{"intermediate_size": 1024, "hidden_act": "tanh_gelu", "qk_norm": false, "attn_scale": 0.125, "tie_word_embeddings": true, "init_std_up": 0.0224, "init_std_down": 0.0, "optimizer": "muon_variant", "learning_rate": 0.00791, "schedule": "wsd", "final_lr_fraction": 0.0, "batch_tokens": 32768, "doc_mask": true}
Each number is 128 + 24 x the weight over its row's rms, rounded and kept within 0 to 255. Layers, rows and columns count from 0. Numbers have three digits each. The size before them is the row's rms in percent of the matrix's.

# layer 9 MLP down (transposed), 1024x256, rms 0.0337, rows 343-397, columns 0-127
109:141085131146124165136137130164100142124133111137097165104099145127122169156178124139117156102145135146165138160125097124112188095099114167118162167123122107108181157103161132110120122167140110134151153108149121097150121133094106137154112116115097112143113113146100109162136093149140182091131120156076144138119129120101132130142158146131130131133156078127160140111093129139182136131149
111:118180122146116123104164136105067129112128109151116104167159110100111151113160122113117114161121126142134129150137150110135120126127125121084102164130094129101150113153124148093132123137158113123123141167151131100094172090134171114118143084155120124099151146131152137092070119095151151134142145156101101152142178130103096142142145123113121163121124138141130114181050168077096134127115
093:124177119094139110124151121132146098097168096136149115127110133129161128126109118108118127114169122126141097156108155124114158141122088096146138160119142122134119101122099144174114171152119175104149092143144113045137134148194086150157104104116133118128120100131184137111103082100139090145124113155139126127121107142147117135127151108112109166100107131139096121138108089126131182137114
112:126145110142093139091140115132127151133182091148148139138139151170155129126135139137129061165112107117123130116119125092120131114091113101150158127125103149151116101130140104148104122136105113118106101151143113144071109110161150132116098187132130119090160135111121108140126142083135090127126154144138141106103168136122076154159134136134078114124165109152148151172116125113110108176145
100:126134151147134158089120152095126147136152109113143119101135174087102102118092151133158143136139131095133143113138141174120168126113166097103116108177151092153113112116139145148119155125125155124085119114154145165159119103155072131156136096136089124123128111108098150144137082129105174162134129122135123146140179130102126155120101126188120148140163113147106136117116123079147159080139
108:160124136088115114103140131144153154118170115131090122140129152148114167116162112120102109139104165133135126150141147158129163152126104091133135104125103116091120091139117152123118183131099158180191096140122138110092146157139066144109153114145150089098117087118144127140128095140095128097180095141121087148149134095140109118086155089135150170154143130104129121141133167103135091137134
091:111152134107159177124137156131110147132117128128109173141147126111100129125160107125091126074139111115131140084113136115171108163138112102138089119118135153155091094102103138124150159127126166124131117159155110124145146127159087183155121143151140128119138160118120159131102139143140126123127117105134087105115061130128116136149119154131129139104132181132149152123145135137115125162119
091:096115120129157121164148130134136119129108102151124119158150119133100083133152158110119125159133151138134118104120153126134147130061128149135100176098165128098132159119124099118154121164142154123162143121103150162110135130122126115124106088126119146135121119105115129110140080139159118092160139138195136140164134146097171133123168125138133150098134104091129119112116142118121121111141
102:101110080181152153152111089136156122102112122168077140127139124113105127053099144133153137165151122165113144087148188076126096176138123145130089099137175134112155146137142132117153122122128132103123172107133131117150131083150142123084104122081123129147116117088122148146120106110107164100105096127126138140148148105134137100116093140175104110095139126077088140123160119109144150117108
096:097131147136151095151129149123120103096106098112187101152112101091133151143146111121134125125126149182115098106134113108131150129133094171088161128193129135132132090167122161131102120152140109136137176111097086136115121150128116148123138113115153117125155141145099145079199088137124121107127160147143147164110099176137143112154147105097135137133116167100130123136104100133109116093073
101:069116108123109124114154106112095152091111141084120116154129148085118146163109087098127108152127189147111104150102121121117108152136086124100107140105125159123140103147152136108131145119113161118128113106121135140120161110102104138140112140137128154100182109119143101116145144084117118175140072095143170125123162147130117136139110101138107135138133107139119123173128162125138145121154
106:141110084114098136132135117116122139142094128137177112176076090123165126147099130118139129152125161125164135193118115149144111142147142140114150135126140115125129138138114139099140128099158136149057096170102088131128087136150130129171125121115123158102105137137149108074121146131155123099151142109149117093105115129095100115125152113157127123118127144110138145129117128094092091156132
090:140109126120101196107156110107114141092162164116111113107144118123178131101103161131147120123128096148119131107077111152145138129104120138153151108126124128122134158125127106125110135133091120129103113102137070082103127138160166165130127139097069096114165127125139120141136134162127167152138141132121156110127119117116110126082124134113175097127111094145105086114104145128159131141126
087:101102118109133120106110126088162087186119129132116116145109144095111146156121130146106123141113115130129108165115163130114086137166116155082124121169162132174106126112108148138137084130132106134131117112098133142145103136124121105098146084138117077131146127112110113157155130196117151164126126143109164081155114106089145116187116109164129126099135099127132184125114123146140146113098
101:145121129134157098105096156129130110122141138108169115138122143077122172108121142136141099128125134126106082142107098145129140134094109187140123126144142123127137121119148111150166111117167105181105175114116126117153105141104122115116157084070134077137127137152108139137130130151119098117153122116136127165161095131070120097127100126102177155122104071165168137116142085163115127121131
097:147090110123129162125172133132131112172097121153096129145149167096119107148145135096109117122094184152105122141148131165113172084132138067103132091151115149158117130137148123154115078103144082107129106144150111156150123152128149111080105158097173121096096118081117181124127154152138137130140137144084134111130134141112121141143124126144139095112112133132173104125138147091111058163177
112:118143123157166140106139162166083124136125102108148153128120132128100131100107125137112159137156134129118152092191133109110122121124118152167077123140176186143164073105086098128091138089161097146110156100154094146109132135163113146152106114133147122140175130190114130139123118130143100153109123113150172102087113131132098165121146173161088130143175105122154104160139104080140133116163
106:143120108098146107113113107116149090143126119135154104135143101130142102130109115100161116168136149070099131164147119114153092167160106092117132155110124139132148133137094135103157096160112092137090094089097157152147136113133140090143170173149107101127098127138123133128158143154107140115160103143125113119117119109115116122153159171132178148139119138083175086115088126140109124149112
103:120121171139140133122155127147170131133161079131110139135149133115146134078139093136102102153105115134141143153110090120119155127142182146130141095112121115110138129100186145125132156141119094089122098127147123153132104120174129077160139096147113172117128161155131110170108111077125135085098136128097096163135111137150117109112171137131138147155134124096172136138109126125112190124155
100:109122134133154118129134105108163109145136080125142137122142153107121149090120121116093110132140089111130106148097127105104159132071155142147099078154128110123095161144135127147105100151078118144096113171147126151119141132147124100125124132140169105127130116184128114143145136112116085090133190126096113110107128137159127144142130126155118151148127158129144108162130159113100128116133
106:107151117120134130145112131119137105135098096095159114141130120106108126074113139144136101147132140137135122150088153141144081102106152115108117129150164142140133128115102154144164142161125072125104138110160124140073075116127168098108125111100106111149150124106149147149104123104154153139124141150141085095143097121131139168146135137103107158128151075142163093152150143095153117118142
108:126122159197128116092112120160111159126130132143154137132140135121093136119139172094156121104153101135173091162144119084138103161103143102147140128154165152122112122173151083089122126123125126115093094128123109155153134119160136140071150175134112139102132155131106146135124126129112135130126134152126162146114087136142117150133141115104079099141105127128115083142106152110132108093122
094:149122104084137156136109134122133106137133167081140136149130101117090139119120132119170127134107099099142146154135115094107142122136100132127133113155145077122131108126139170128121135110148142147100154124115160154135101123126131124148104107173143165098091115085163154131140114101167098144097118131115141119125107117107131120144121186117111150151112157139143143122163123156169183135114
116:149122134145123128116063094103138156151141100145143130114107112122094077082132138162156129166157129129114161142099127113135146141150132129147103115140135090160123113142135126116127159139118116085088121118167152185100176113136094094090142140106115144167142143124159182125157127114140123126152106157140111150152138101162103156148131129145127178099150125159140151103136088166144178135123
101:135172172119096156147133121138141164140118156147113147124106118114132121088092168140098123123144070082158146107137135167118132132128120087161112109111136141169142159131073110124090153139151164112077129111143137163170085138112102123087150109109130129157170141108138093104089168131063112085158145099125129129134131113159164121142147169131093115170121130125138160106077095109124119144135
132:123115142106139122150129129114130146192101157141141136101104140083139162120140080160069097094114114128099143137116123116150084141149118143083121199172130172129117152127140130069171137151111154114094102154145110114121110128124128143067151155126126111098160150115106136100138146136146125125150156166140107104120118142169114161176138135092115145115097119105148145111170119094145174103152
104:169152096144101140140107091145119130094083133103136115120137094098148112110136133114127094145137132137140148141162148139133080132189106119135128153103128122121147093133123108125164129069133140125131157149091182109151140134149097168129096099095130107151163112128147134108110111157142117170096132128140146138126136136141115137122142105166074121102149097112074155162113105136112164104106
113:126114119107136129142112143127132166100119145099134101114101184140113163119179144139115118177121118121123127091096132159114107148131124116130146147149105125153080104133126146101149117116128089150116107076124117129133120125087106117142115119114169110128106125149131134090126112142146104154099081149120089105145105153149109155140091148153114131105146130180127111090115118099093132165132
102:124103137131104100137089123125120132112175156164100111128148127113154144104156152089129132107103145170095178092114118183111128144103081121133107158137175129143113148136142119147114164093087152104144143110105137104162172105123097116144121097086165155095129158148078127086114107133119175148157162146169134171113132158102142130130158135114129119104132132134109124108135091187148123181125
093:127098145121173118090114073111103168148130133139093137132141159136123150096157154102095129151099131092120160115117126098175099106128186110150109105156173147112119117139104144116143113103142178120141132168157151134104121118137157118119094120133165162195133148095126124141102150124109166123118094107136072132125107119166117112134070113084135142158133150104072130125164109133115093125136
106:158112140127091144088171097108093161124166129154123123125165133136090115100119154117167106122090136120127116139109104151125098172129128179170168111112140144136143132142151110158117072146107094126114129150100145106114091168104171137138156140123110147090125167103086160146127139136142154144150130161150132139115122135131079135103127120106170171112145095106162114133113143094151101140130
087:150101137123096082148144107157134174134115127085134132172135126134125141152117120141093133109132105116156160129131099151127141127141122122123147145073132142141100143186131115190104134135122107138139172154107128134125169109158124138168063099157156141123095126134127130120139164156126120130168113106098116154125092142183070129150133147122141152110101108127118153077151142127111117137126
103:140133134158095124135133172135092132196125134127093107109131110136112140096117140085108111094087113065154138095120101115121128134167115156091126178123134151138155128123139103107143104134129134090117146107136149114162154154117176138134133084133085147088134145103132154142100132127173162139196117144095157107156144123166163169155151157098083123155116116092106124128201118138126089128118
103:124141116129109110117158113110129142071156134157109107079155078134163119121098158089075133168152124136126156115138114127134126143123140148177141112195149116114135177126126138141128125089126165107150151147108144105131103127135125150128125134137186156112095124108162130072125144091132129112157110153124134119145166127129120105127127146162160132112165120177087123133150122106125140145157
094:181147100127139101151086146128153127117120140122138125156131107108136076157114088124124089102147122110126148136123115128127105141121081156126131127126148124113170139127150108161154122175156145093136113117147089162146130122129096088143162161121140089118208119141115142139141105120095121105129152134163077113138125135108111082124152035140120115171119126093135101139122120174149119134140
104:120103128151115144133114115150096171129162100123145117125165181141132164118133117130086130134139167121150122109103129159092106122041115073099138142152122148155144149149140137093102161116117187146139149136133142129116083126120153126110146111122132107144143144121167149148058088112120115121143152150154126110150136150120079118144116145147130159132145128101158131104130146124129082104141
071:125122171090147141148181164117130147170107123141079173113136124094156096106098130122141127143104129119146120109105107117146128131157149165133120110143126176173130122150110169099112167160162132134139133152162119122126100170116144096130139117141083154073150119084135131117121165161124115095152106097137099116131135122126165121153154125136125113107141096139119118144145148095142172128146
102:108149118152134132166147130119137138115130152109113098142160131134147103090111116109098141128119122134133112123097127133146138122124087098134125155148163171106109175143172141121129139145148108132123173085161126127152140158098133117167157104132151077144089143174128095161127129129140125092107146135142177126141103137165150141101132137117116127108158110124151121125101137115082143134116
100:157132152124165163141130060135111157180128153114092162109146146099132097131135147133112089143145097103095132090154142167132151139114143112116129131124149132170130147109114159129088138117111105126143108093153138120133177113129111129063092143116135088161112105125124105145133148082147140136123126165143163133156117138141126143102076133102114130118137111107167130119103127079180124165081
105:121140158126133138170121085192107160095104140112164110156105114112163129098159153143118098121095135130101174100097084156150094147112128148087144099119116176139079113142127137121129133140117113137105131112126155119128174114137182126097142126150104110150122119121129162117130123169147099114120138156155102101121137125143143134113097138133125135158099144125129156128131121117156135120137
105:151092123083086129117121105129169176135132090137138123125121141118116141142141122144138102100080155152068170154138170139138136154136098119100108145116129135107111106167094111125107148143141133117163131124111166122134163128138134126127149089146180162096097150109160098102149116114135115145179110154164131136162131118066104112138126144169182091122104146135156114129094098109135092060122
102:141123161131105097142096175140102127146156141117103132103106134071119137131152107096113128120163098111137153177141104134112141136155136155119126164130101115100128130134146147108128128101112166141165149095110125153121171098128146201159122151120122115164104177119100136105145153158137100111120079132129118130148117095141100127126111108159137142103126121155153135108151098133121072113133
100:156122123118123157121106124105179129157142157121132129103145095103119152122149106082094137165102101130133164101178110133101059120140137142126124102120139091127149131150170163109123126122106127141114134115136127136127141144131101161125119134111089123094139118113147110111112136125121165160124132132131120113161147153123155110175078125113145100147159128089107126177166116196122104131167
112:152107097108099099086165112143137133138106176123073117141117183151110144140139126122141121157154137120120086120135150154137123122090136119126080148122135084171117117125115128154163096150117123148166052156176062079150108139128111110129140163179130113105151112153186142151066123093106138117111117131138116129172126124140128124094132147071108112149130135110159126142116140162164092150117
091:052102139132092134156174139124139122118138127126108096123137140164127132148143166100131105118132124136129118146109109091135138125093125144178060140165162121132145130088117160138070197143110142133110156131095120100145111134133151122113137096111148099090123141128115108154132157097092142120181127127104119095170158156140135103116159095103101101106127104147131150154119169167132147155102
095:109114114148181142138110137107112133145117148102121128132167077102141139112195160114124107129119188091097102138126107165134101115162113092124117116117175124109125125134124108126117145143101135106101169116068103161115138091105107146115102124152121156145121142122093116106094161150127157137100118084187138115146151102108127121137109142121137140121106149089092137165127153128126129136130
095:106087173181162151128125044102111128112118128137131082124148157108082147150170144150138147134121164144152116142132119131111184108139153130093080105083121160142140161122122181132140140066141133108149096108114094138126136165130096134105135121134088145069097152118110103114112116157174143142132123174126077195104102135131174091166123147171115139147168136163114138147122131127166157143133
097:101121110147107136153129108109106126155111121113099111175104138123148124120157125099128104109111122136114142146111124104109144143152101094127157111148109100136177134149187118068139111087158149089134149096108137135124108123152127131090158155123112128180133120080153084132071109145117137138137122125150185121112110166146126173173143092118147089086172131168130151154134168160138130136167
078:085143124134145123137140132126167126141117149165134142167177128165156153130134086180133164114131088095122159154089106137091156120181098120113157153109115085125114120159128132101142056128135100118145152105135140154143131149091104158156141146135155176120138128116144144147095135110127172135131120137113105119099110133101149151109101123112118146084103137138104160116100161094172184115113
068:117133149109096102118135133140157130150151147173110099115135113113170140110137120106115122106143151099135112097132113158119138131170151125092166104157117116118094105162112156118119146113161142143136164167169119106138108103176133107171145074161160146123146143171129094084130147092157104124123131173085141083119119166129126150161152133137112157170120119156096140125120167114133132091112
098:120081120141114113156118133106094133112145125171113102154061069133119143098150107170183124140091145080152134133150117144113133124156138130100131114123152125146132144121127116091146109123155129118141088137096145130129129135128114106089134106157135119163170167124155160126138135124075115182146142149146062194098115103128108119115083169134125134126121125081150110148115144117140137151100
102:136105144132129186097114103133162152140141148143131114089132163145160083141119120137109149137139139106125174070132138139140120123100182097146148125106127129139129122158143143126091103147129115173129139113101102142103148162142101133135135056109138160158118150101132112155139146084141167103130108126111135134130164169121129122130124133095140187117132091140133141152154113140100156108125
097:098127128129103132115150107112191090157125080100080117079102128134135132131123072109115118161108144123137165113130110128176083114075129092137138176154102122152172119110135130137133122120104111101138147151108104122100165101140104098099112149153148102100132163153115128124119139148110131146179145131143119142133126124127166137111129176144119108137159131104151159147178124144097132116136
093:157157101118120096110105134112101132165153102122118146156152149079153110166088083154112119089120170114154167101125124154109122118132142086114137172125125149080129062108151136169102127157102105125151138130108127157125154135104092187143156178101080138098109121143148150147133140117119153157148150068154117139090129109109155102169135155120109132117162085145081131130146129110147122130118
096:154125144143101142104100099131129097063165155144120139149150151115163108113102098146079087159163086127118125120146102124140099098133116105143166113123106120125124111095111159161128171168141139102092129135151110137122139132181125148148133159133141135149169122130101088123136129094157136120157111123156118055127119119118170129129153152090093131139136089153129118117181110104130157130111
# layer 9 MLP up, 1024x256, rms 0.129, rows 344-397, columns 0-127
111:120099130164163159124146153165075147101129146141096061151127136125139130166121138068108114137125146173121135133138129101148070117153142164101132110107131160165170171124087143131119136110124117111140135097115143127096129096124145181137122141142165148112103114158101114139134143141140075161132118168136125118117091136142160126093121127157144121112165123145151157157154144173134114124147
099:129117190127107104170098169125151140168125118106080119119163106138113122093147145108121115101141087131115155116103129090151127151104178102141152100164128112141130127123153137120127162123100104163105152095138161130104131111088133129134081144160160139134094115130106131132133176122151124131135152173117120128105157143129150097092089152153128148124151141111120156139131130099104114146113
110:136131125079161143117102162112132134115172099119104162152117097141142146110131120128136112110098157119135100147139152120135127137122121128112157130115122161153133105110145116103117182082118137104116104137136137115129150106140139151106117165108111104132094119143134150142095117077155112110153150126141116155103164125148117112161128079162094131132162117146121121112083147154079135128109
095:157123136138137131153175121088128140126124127145142111123168130088155108137094135101129198119130096167126125116111132117124129156145145113166148157136113101163149131119133129156137112159157157133177134074097141113070125152150114080138131168139128168078128172157126102146146092106106149152143082102136172159180111135094139126087131125143112105086131121120141096137131140117138119136141
101:113155148073108100149133114155115124165173161172166151179101139121152106147156108099133151129106082154166123147128098117126115131129129121092125121139130128136134131117140134102138113102120093084145160138091163116091110103154132093124042075128107145131141150135100099136170118134113086172125109145117127114137142142137139109178152132111128093107161099096100115094089147165152158108142
106:107133130139094093160159102147152149092147133130106088126151151146114133081120135149163179165109154122100138141116145152141130075154109147101150145162115115133113117132150098110109145114115132137123162096107131202100128144114170136116146122127169129153114137110132100157114143160119077118102124161147135142156138115113126133118097143149122149093126088142159149131094115119135126101108
088:097104128108149112137102142147157130138132113149142162129177141110133141109103129150074109126111129159128096168150153127095121112091072139131155122131129077179121135135163144137098112140136119134123146106138148151137119101125138117147106123107153139090129087116136130144117105071144141092119126105156125150125091115108114132113119112074124152142107163158134179168166116133116133164139
094:135094144164127090116089138138110113155179132119128104085129124134111113117132099121116117106130130139171127060111106154134161131161099137141074106143093164132143127144122140147145116105128097129169127118146151134138127131155144121132159113136117155161105138121130157122146131102175112100149107127130119136135167129165099120122136126102107090135129096142113126171137146147138126101193
095:129144131133113108116100125203141102090116065126118170137092182137140112154114103102119137141136122138092120134139140099133119086134166078172126132078155124120129143132137094122144160106141135144114124140142131154117143133145149114131144121110159139117130098129141075159160153076126114142155080142140132126120170100125092113149117095172147161148116154153126117100161117161098104128081
103:074112101130121149137116107163131116168068154131137085172106162096152072117138131114112126094110142155093108120162119100103131109144156144124096111063126103161094132135155150084128131166138129134144129157136128133117104118153141147121124141172121117124083150117086132125124137131128127166138095107108125121126140126152093139131116109137133110115139112099131156161085104129161180123163
106:121160139132116127131105155163145109135129154143119155096103135132107122126149099100135126127140154077110158090132119117105131111116131131132152138110157136113172123135166146149142114143187142126116074140166142124126160141114126116124121140165132130167111145119153119163093172151084128098129108178088086116156134092110114134160120100162143126098135140133110165154163194108110131153104
092:146161145124112103157102124157108122133160144131145111129120099118111092081131093127128154115123132075139098174144163150120110123150152129093131115147102138157160086172155193130167164141093114148135078128150160120127137155070158121132141168126169121141109105154095144100108111069135127122148140140123120160117122136165147107142107145134105140155162157111127098126166129126141100125120
092:126120095124132146110117113114143107089117131118113110138099100109140148131131142163128149087131114124120167119094142102133136116119135170121148125093131130109147176152117127102119191124152120115148168111153112152149146127143122107131125109144110113074156148112133121146183118155143091094146127132088148135126120125090109114126125171114150148129135131088124146108128123150145094141104
093:138170140152128152125118094106081112091090097097074143114149122110123142154113162134162087122089124132144130142133148168121078138177149126119137101127139105115099090132144166114117154125127069115128109138131132149147143106133119097114133097130140106096156109106137146128111105123126121198130180149147156163118175135123134134143077131136151186125107149109162106150100139132128133115142
097:181137109121135189118144126149156104122124153102124107114157091156107108152133149127132151115079114150146091131086103126108147152107140176138149132128142095091111106158098110180085154089154150154112134098139127113142118106146142159158134145149115109124122127112128126132146123141136106115073106087109097131176130099147141103117126040158144143121161151122159137065153136138104124085093
107:088137151121154159119128185126139149130167113128121152186133132124137129124140144116160112156153156116143089116160115139151144173124122176138113131126127141124147167096113125117148091173101116113155162115113094123162118148121103123120140125140135111151125152188083120105112110158146119109118122125099127139121157088113081157135127127104134102136123125120134125126133104106104129142160
113:141122128080134139085119112108190086156128141101158121180143141143148097082136094151119137127155167127152152080131126099127108137187115114129108163141147171116133157159078091101149151096134125110125134130146176161123109148144137114114146122107131128130135097104119119148137151077112092125107109076137154114125125163121089122115075133127155137112096162119130143135142065135141131137171
096:142140097091133125115132138113082155140114100131153160149151127107141096153140103097108153121140090135157124159155135116149124120128118068172169125126158099113135091108155103143117139082141149157167141146122133144118148152156138093161129153116138169171119111136119123125110135171112141139151120134132148142116100147108113133178168148097123101092101109123111146132143153168144114135171
101:131154087139128138180138110115142128074109119068118109108086089132173134147093117113163084089088119136110119127125185137175147141126108143146146151119090134111125162112118136086123149151101120111116109090070106087127106180157140134084125159157099128115134152185172136084156157109129118120084128133111120137104120124131102120119117182116154111129172113118097099109107133147130162125109
103:125119150163128148142112191121158167122106097170125112111063160131175133128095132152145165123134144103145159128127125126149159138153131125118100121112116151124144115090110100117152125163082135098107129132147128116096137117158133067146083143159122125121130101160169069079094169173152165147120133144083137142140145102104100101141108098127145148122125129163099145116144113164163159120113
110:131101118107132162081102103137134087112127112078157161157088115140142103178113133123139117148112089086113123158113164125143116166097136147124106144110128118147109140129117098117112118103137127141111140139132115181117097120175122126112111181140115138136159107144095141121117097133145087130165184151128151110122131112121111097139118103130150129125107108164082123141116133120105124124135
101:092137130118097139146165141121100137170110156093148109149127121124112103109125142137145166099148146116166133176130142137110168112126138089139111166139117126099149086149132124151135137127119136151138139143145141124157123105187074124106130134113119127118144143164167139145104122126088087114153094088121142139143136126131119110177126116093064145184123117153103081097120107142126095080113
104:097139142169164090117131115129119112136145095155173117106118096111142132110126108167135120115137117095125071125103118089107134110159166135140142143108142155144145135136145110136108149106126094127116145146153132149082111094123080082130118165156136101095123130191124142101123116137137168099182130153152140138116128152176116114094088117146133124184109151175126131090121165145122112132128
103:141182101169105181129101123137103109102116135075159154175094098119116130113149100126132133118148150135192102141111143128106071114145114147126133124088145160156134119125147138155139122143119101115106121130161130097143120152146111190152106100104150141137178115095189147083073105137133156124150128107166124121138134134116115111104142126135130134119134133096107134133166102115135105145135
117:126170169094115155090141132129159157152159146118126129122138112127144119098172137118129121074104106132102135151131134155126132128096091141111105133187149148142140138120165159074104115118120136108098187177138089157127106160186110111128154147121084167105110109112066109113137140160087134122148123154120120124135135178122130142097143161154161120130149138094130160119136085133161131144141
110:155100129121144136127097115118088132136116136116146136115113139148087094158147130091109108107101133106127140131136114144151129096110133110114130127146138094114139164140105162113111150083130156134181137125117147144119123123172106135088113114152124130153099146175122146142092131123148091190154134096165164105123169115127140099159150134126152109084116119181109076114122129157118108141077
104:114136088115115120128056149103133180188120154129146147132142112147156136134117144157102179088145123070152146120159123106074111093123113111131140103132127120138165116088119190099135129156134135152104138106144119144138074120090140125116099132119119183150164146124111149122155124096071112114147119130137116134102136149157125115127097117151124130122142091188107140120149140147147072167094
097:135147157045152157116127128100112099166108129106132102127106157123099141114152118132167100148148150135121149167111103146130142136126145151167148134099100102125094129091136190121108110102118078152166105138115136106147109147168141133096139152093141113164165077125123149123157098137115148143123110115085121135121122132139154138165113135159107162105122113149164126102136120087162129146147
101:124124135140107158119148114127119090142179135112126122125108149186152107152111067095119110136135105117167106138094193138147129149114089182125152110098079128121119175110157091126126095090125099109155122081158135144142144120146115157165152108134109073158126065132158127125110122136152093137136115130135185122127118164115168090118127109139159114141129117134124100128117134133084144124130
102:114119165154128155165125181154134110148100150099145085138140114165181098122198097135121153101111141144123096102130120087165131124111124127129138136151149151104119134155183103068153131087112141140172127142127131136102150128102142124162168141141111156124169076163134134157112135089114108142109112108125124123157142146136115163118102124130116118128117119176155163098100120121117124102145
097:083157111123120158153092130114140107123122134163089096172146114133140116124163106149129129142114080109106105110077131112107150106156138111112113121100139104131148142087111112126141102151131135104127135141082132143115152158120136129105102131145123157171124133158170136118096158153165117132120147121121070142119148126107173150137161156156122103149114143108128099142117110112098127121144
098:132158125132160144133131100110185152091133094151110158138151130143117177142143094097114116156132100155153121110168098114160101104104123153129127121115145151156150120113116096090148148095101101136103177104134142147115104140183115121135134126142116137105147163117165136091136120151153129091123113114114103168150153118173145134127145160090116117144058089152098147141135133143103094159134
097:112087121123129128096145065141118156131148155117101112135161110135135111120148131127115134095167185142166129142113093080109095108134103128099129114144114147107156118139129144088135131094127147134137161124107074145151112124153133124135147123169130110121168074162118129108122141134125129129140160121123129108126105109130120138157154149196079107109104146176095148177149148114147082113106
100:174134086104153159170126108115123147155100124107119138167125150148093097102140117138135114108101184100117171120142134140150106080126128122133126120144109114140113183086116148119079142165155127175162153148122159117134113107103097139167146153119114124134121143109145113116100092112138132135123137149142122114157158149109084133157109122155120104102138122127103139126095158141128176106125
095:136138136116146155126107086103116116116140129104099117153132163122089165129158133109147115136105102124144143173132097086125122113104114132134122130067110123104138148106120145109157123129135086095139162100097124135114111109129124169059086155118129139135094177119140084137112135143160136137116117147111143173123088186139112138119149146167162100147197113105113141102121099153119145170135
097:135142132097143124119160127128144139143162105137101142090092123112114137159115106096139126153123191103146114101097113124130160077156130136133098141127160131077135164127183081123112137182098111115094121144108130109137094109123151083103139105204145153137144099111102124146128113113129127129131146122111158135089129155143104133101158095137161121109143136134119114120134118144131142104119
093:153121125082142142102146100143153123144119122108136117164135134188125153106129111132143133121122103127148133119149124083155129106127108131124123082139134159154146131121095094132147108133177128139089093129115143130158136184132147116157150169108134129131138148144092116092160132139077138124158104133142120137078111107102114144101089120155175100147169103105124146100166128172106091113119
104:116138126122087112128106118087121155142134121121164184162131153141125161130144143143129101123102133135134143135176131120108070139143122099081147116083188088146093129103125125098105130179083135166138103100178169134153120143144145109124126112142125109119111124141129118126139159100143145097110110110124117126126155136090121088134131117154115138132117085111172134133151158151106117112141
105:105131141113165110111127102119107104107097112112166148138123118137120126124110120115130128155108082186113171153085102132120133145123145171145109107087159118147112118115102135164095127146114106185140147132145129109146127106102157097117097186112132140092113078112118154120137136163164124166114116159114072147100151125128169129128108127134125147121133146126164113145130172088143174172144
102:124136113132137140150146108103127137107152097172137137147109122138138104153148164126155101103124155136128105148166125161130103150134160132109100150096120115163141166169134115108116108095112101130119121124157096146070149156105111151129149145125153147135104136125149074145150160156136084171126165122103089148135114123126095092124123155139120147094119117106116107154118123110133097097102
104:112153064184078119120107138122100092138112096107133152188150096145097127103119101143108109141127094177123135127095116110171152092142082136099086139130114112128122131156128129130107101148186115105118138158131127123143146132135164140153125141152120083149124134144145158156141163142106112138110121164139126118100132124161087109113118112128128159143164135157119104154137137082173127095159
099:071157148130111134124124093105162128161097090138132163140104138110131112100113135135118145155142122131112066140119113116137149116164129136098090128165152118133086109154088100082148137097158152123083159134131138154104100112132135102164163164117146141125125151119120153131109129126141136150139125104114167129159125121161108093139142132098170159162100121151114108108103127094130102117127
107:103180092121189139113130114141203102143155133108118142142125143123108168146114155120097143137109121163111115129134140093134160089143163132120073110125117158135152106148118152151186153054129104128117136107088149115166131136126132134156154119135126158104096129154093118101118113100076136131142146101149120119148159163115135142143132101119137145176114147122086131130177131133100129126156
098:138156128094126118164146159130134147163134159143138113139133110111145136145123131109108125114098176139122122132111122127138117138136113130139106096140074121155192186112095103123178129130091108143133117130121156125127110073127138074166089137106134137117094143140152115081140101163134109153142135164135154158113127131181155126100132139107161143134125156133109101100111135108085176129124
102:122127107114126128151159133165172151114138111126158139140110102137142113126136122106126109127162123088105111160153097098136116110119140200166142131144165122126090111102091113138160129136108153153151084155111135090123166144139116142134098085132111103107131158146138113127148093127117117131140113124122132123161144143115157150116123081098168111137133154130139117095122114112149123119121
106:158131142114137117157100147107159162143114135086146140132139068147102103131110120105139116129116144094150141114157128115175143135125143106086104162113106134137112133138123167109175156113148151135154117137119139115148131112135137148135117112162129153165101163130104132110151155163133113123093124124125124157103088127118106150083097094074134156156100114131111099119095110117141110125116
099:158114105155151126099150152142126080125080141039132115119087107104078116128154129133161115144100132089131078146146142186143127101096142142108159160126107181142111164125158157165112141178092114137151151105103124123152129168160129107142104105135122140130113119119146112147146115123153075101152128161087094164157106108135134156110086169161194155099128132110134095107142111095115141155145
090:158105137122121145136133131108145097138153112148134131175123144125143158085116119169148141152088121129122114118125153096111151122122128148150123156116208125125140107133154127168119158134173105195122127102116145111154128095137104139100123136140104079147142165119091137134139141162074097130156108098132152160127148115193184071137150125124095155108113144145104106118092125133134111141145
093:136131127181119114116143148134165118118104115137087115105160120111146122140127157139157117095124154141108113108129134138138164087103108099138136105116079152166091116162178089116109145118094144159140133140116107091115114155143122085105123130063153143145150159162124160129179120122117127128155114128126121085117067134102144100103136115116118139119126147112138060113132131158128136112154
100:140147100112140096098124138141146129120130099121142156115133114132088166102096137093084134142145087125127131164114135101162122124138142114110111078157093120096143136153161143136119160151110118139139144113122157136107137102079129181113116112094090141116169117129102108125125124123129141131137117167130118193130087131166199113147103085133157155137145157155127117128145071119072123117150
098:133177119106112118169099096099120132140113157140146142147083139138091123089134105146135149131141127095148129091108098099172114153102139140104118132090105104110126161118114139132115115144132103137117148116113130111156122115150121136100117102165077097121137095115167108145127146099093137118106154089129097116128113158117140124121134137145127122125167155163110106146122167100116115071088
098:113103144106076129123103116147128135100112163111145132125130127130103102107126146143142109119084138172143126114109122136123103153070101103106163132154129088123165163141141119114135147115142109159107094129143110132105116144084114118139128105116124142155126155103143170115135132093132166175107118098125117125119085147106133128114139099161139154122107097161104160136166168125185106100127
096:123117148151081143138112084140125116133118060110077095172155141083130132106147162219171092117150159150107130187140122109168139135128139141119123136127143079143127141130091127132135121103111107177163132086123197129164136097134132103112125142136136128172167153121104147121126178141130119159128096108130145164134085111106115134127143097139143126131134084131142104096149114126139113104135
098:165167069165117089082142120107112135111119095141106095110171102133105121150125156137162169081127130138126174141137118132124140146104154091119153132115165140126131138117084137140121141144117120134126119155140123142112054143142147076091112128138196150114134126111141101135133164151147135143129152151130101092108102132142159147122177079115124140114154120102138119122091172129151111146146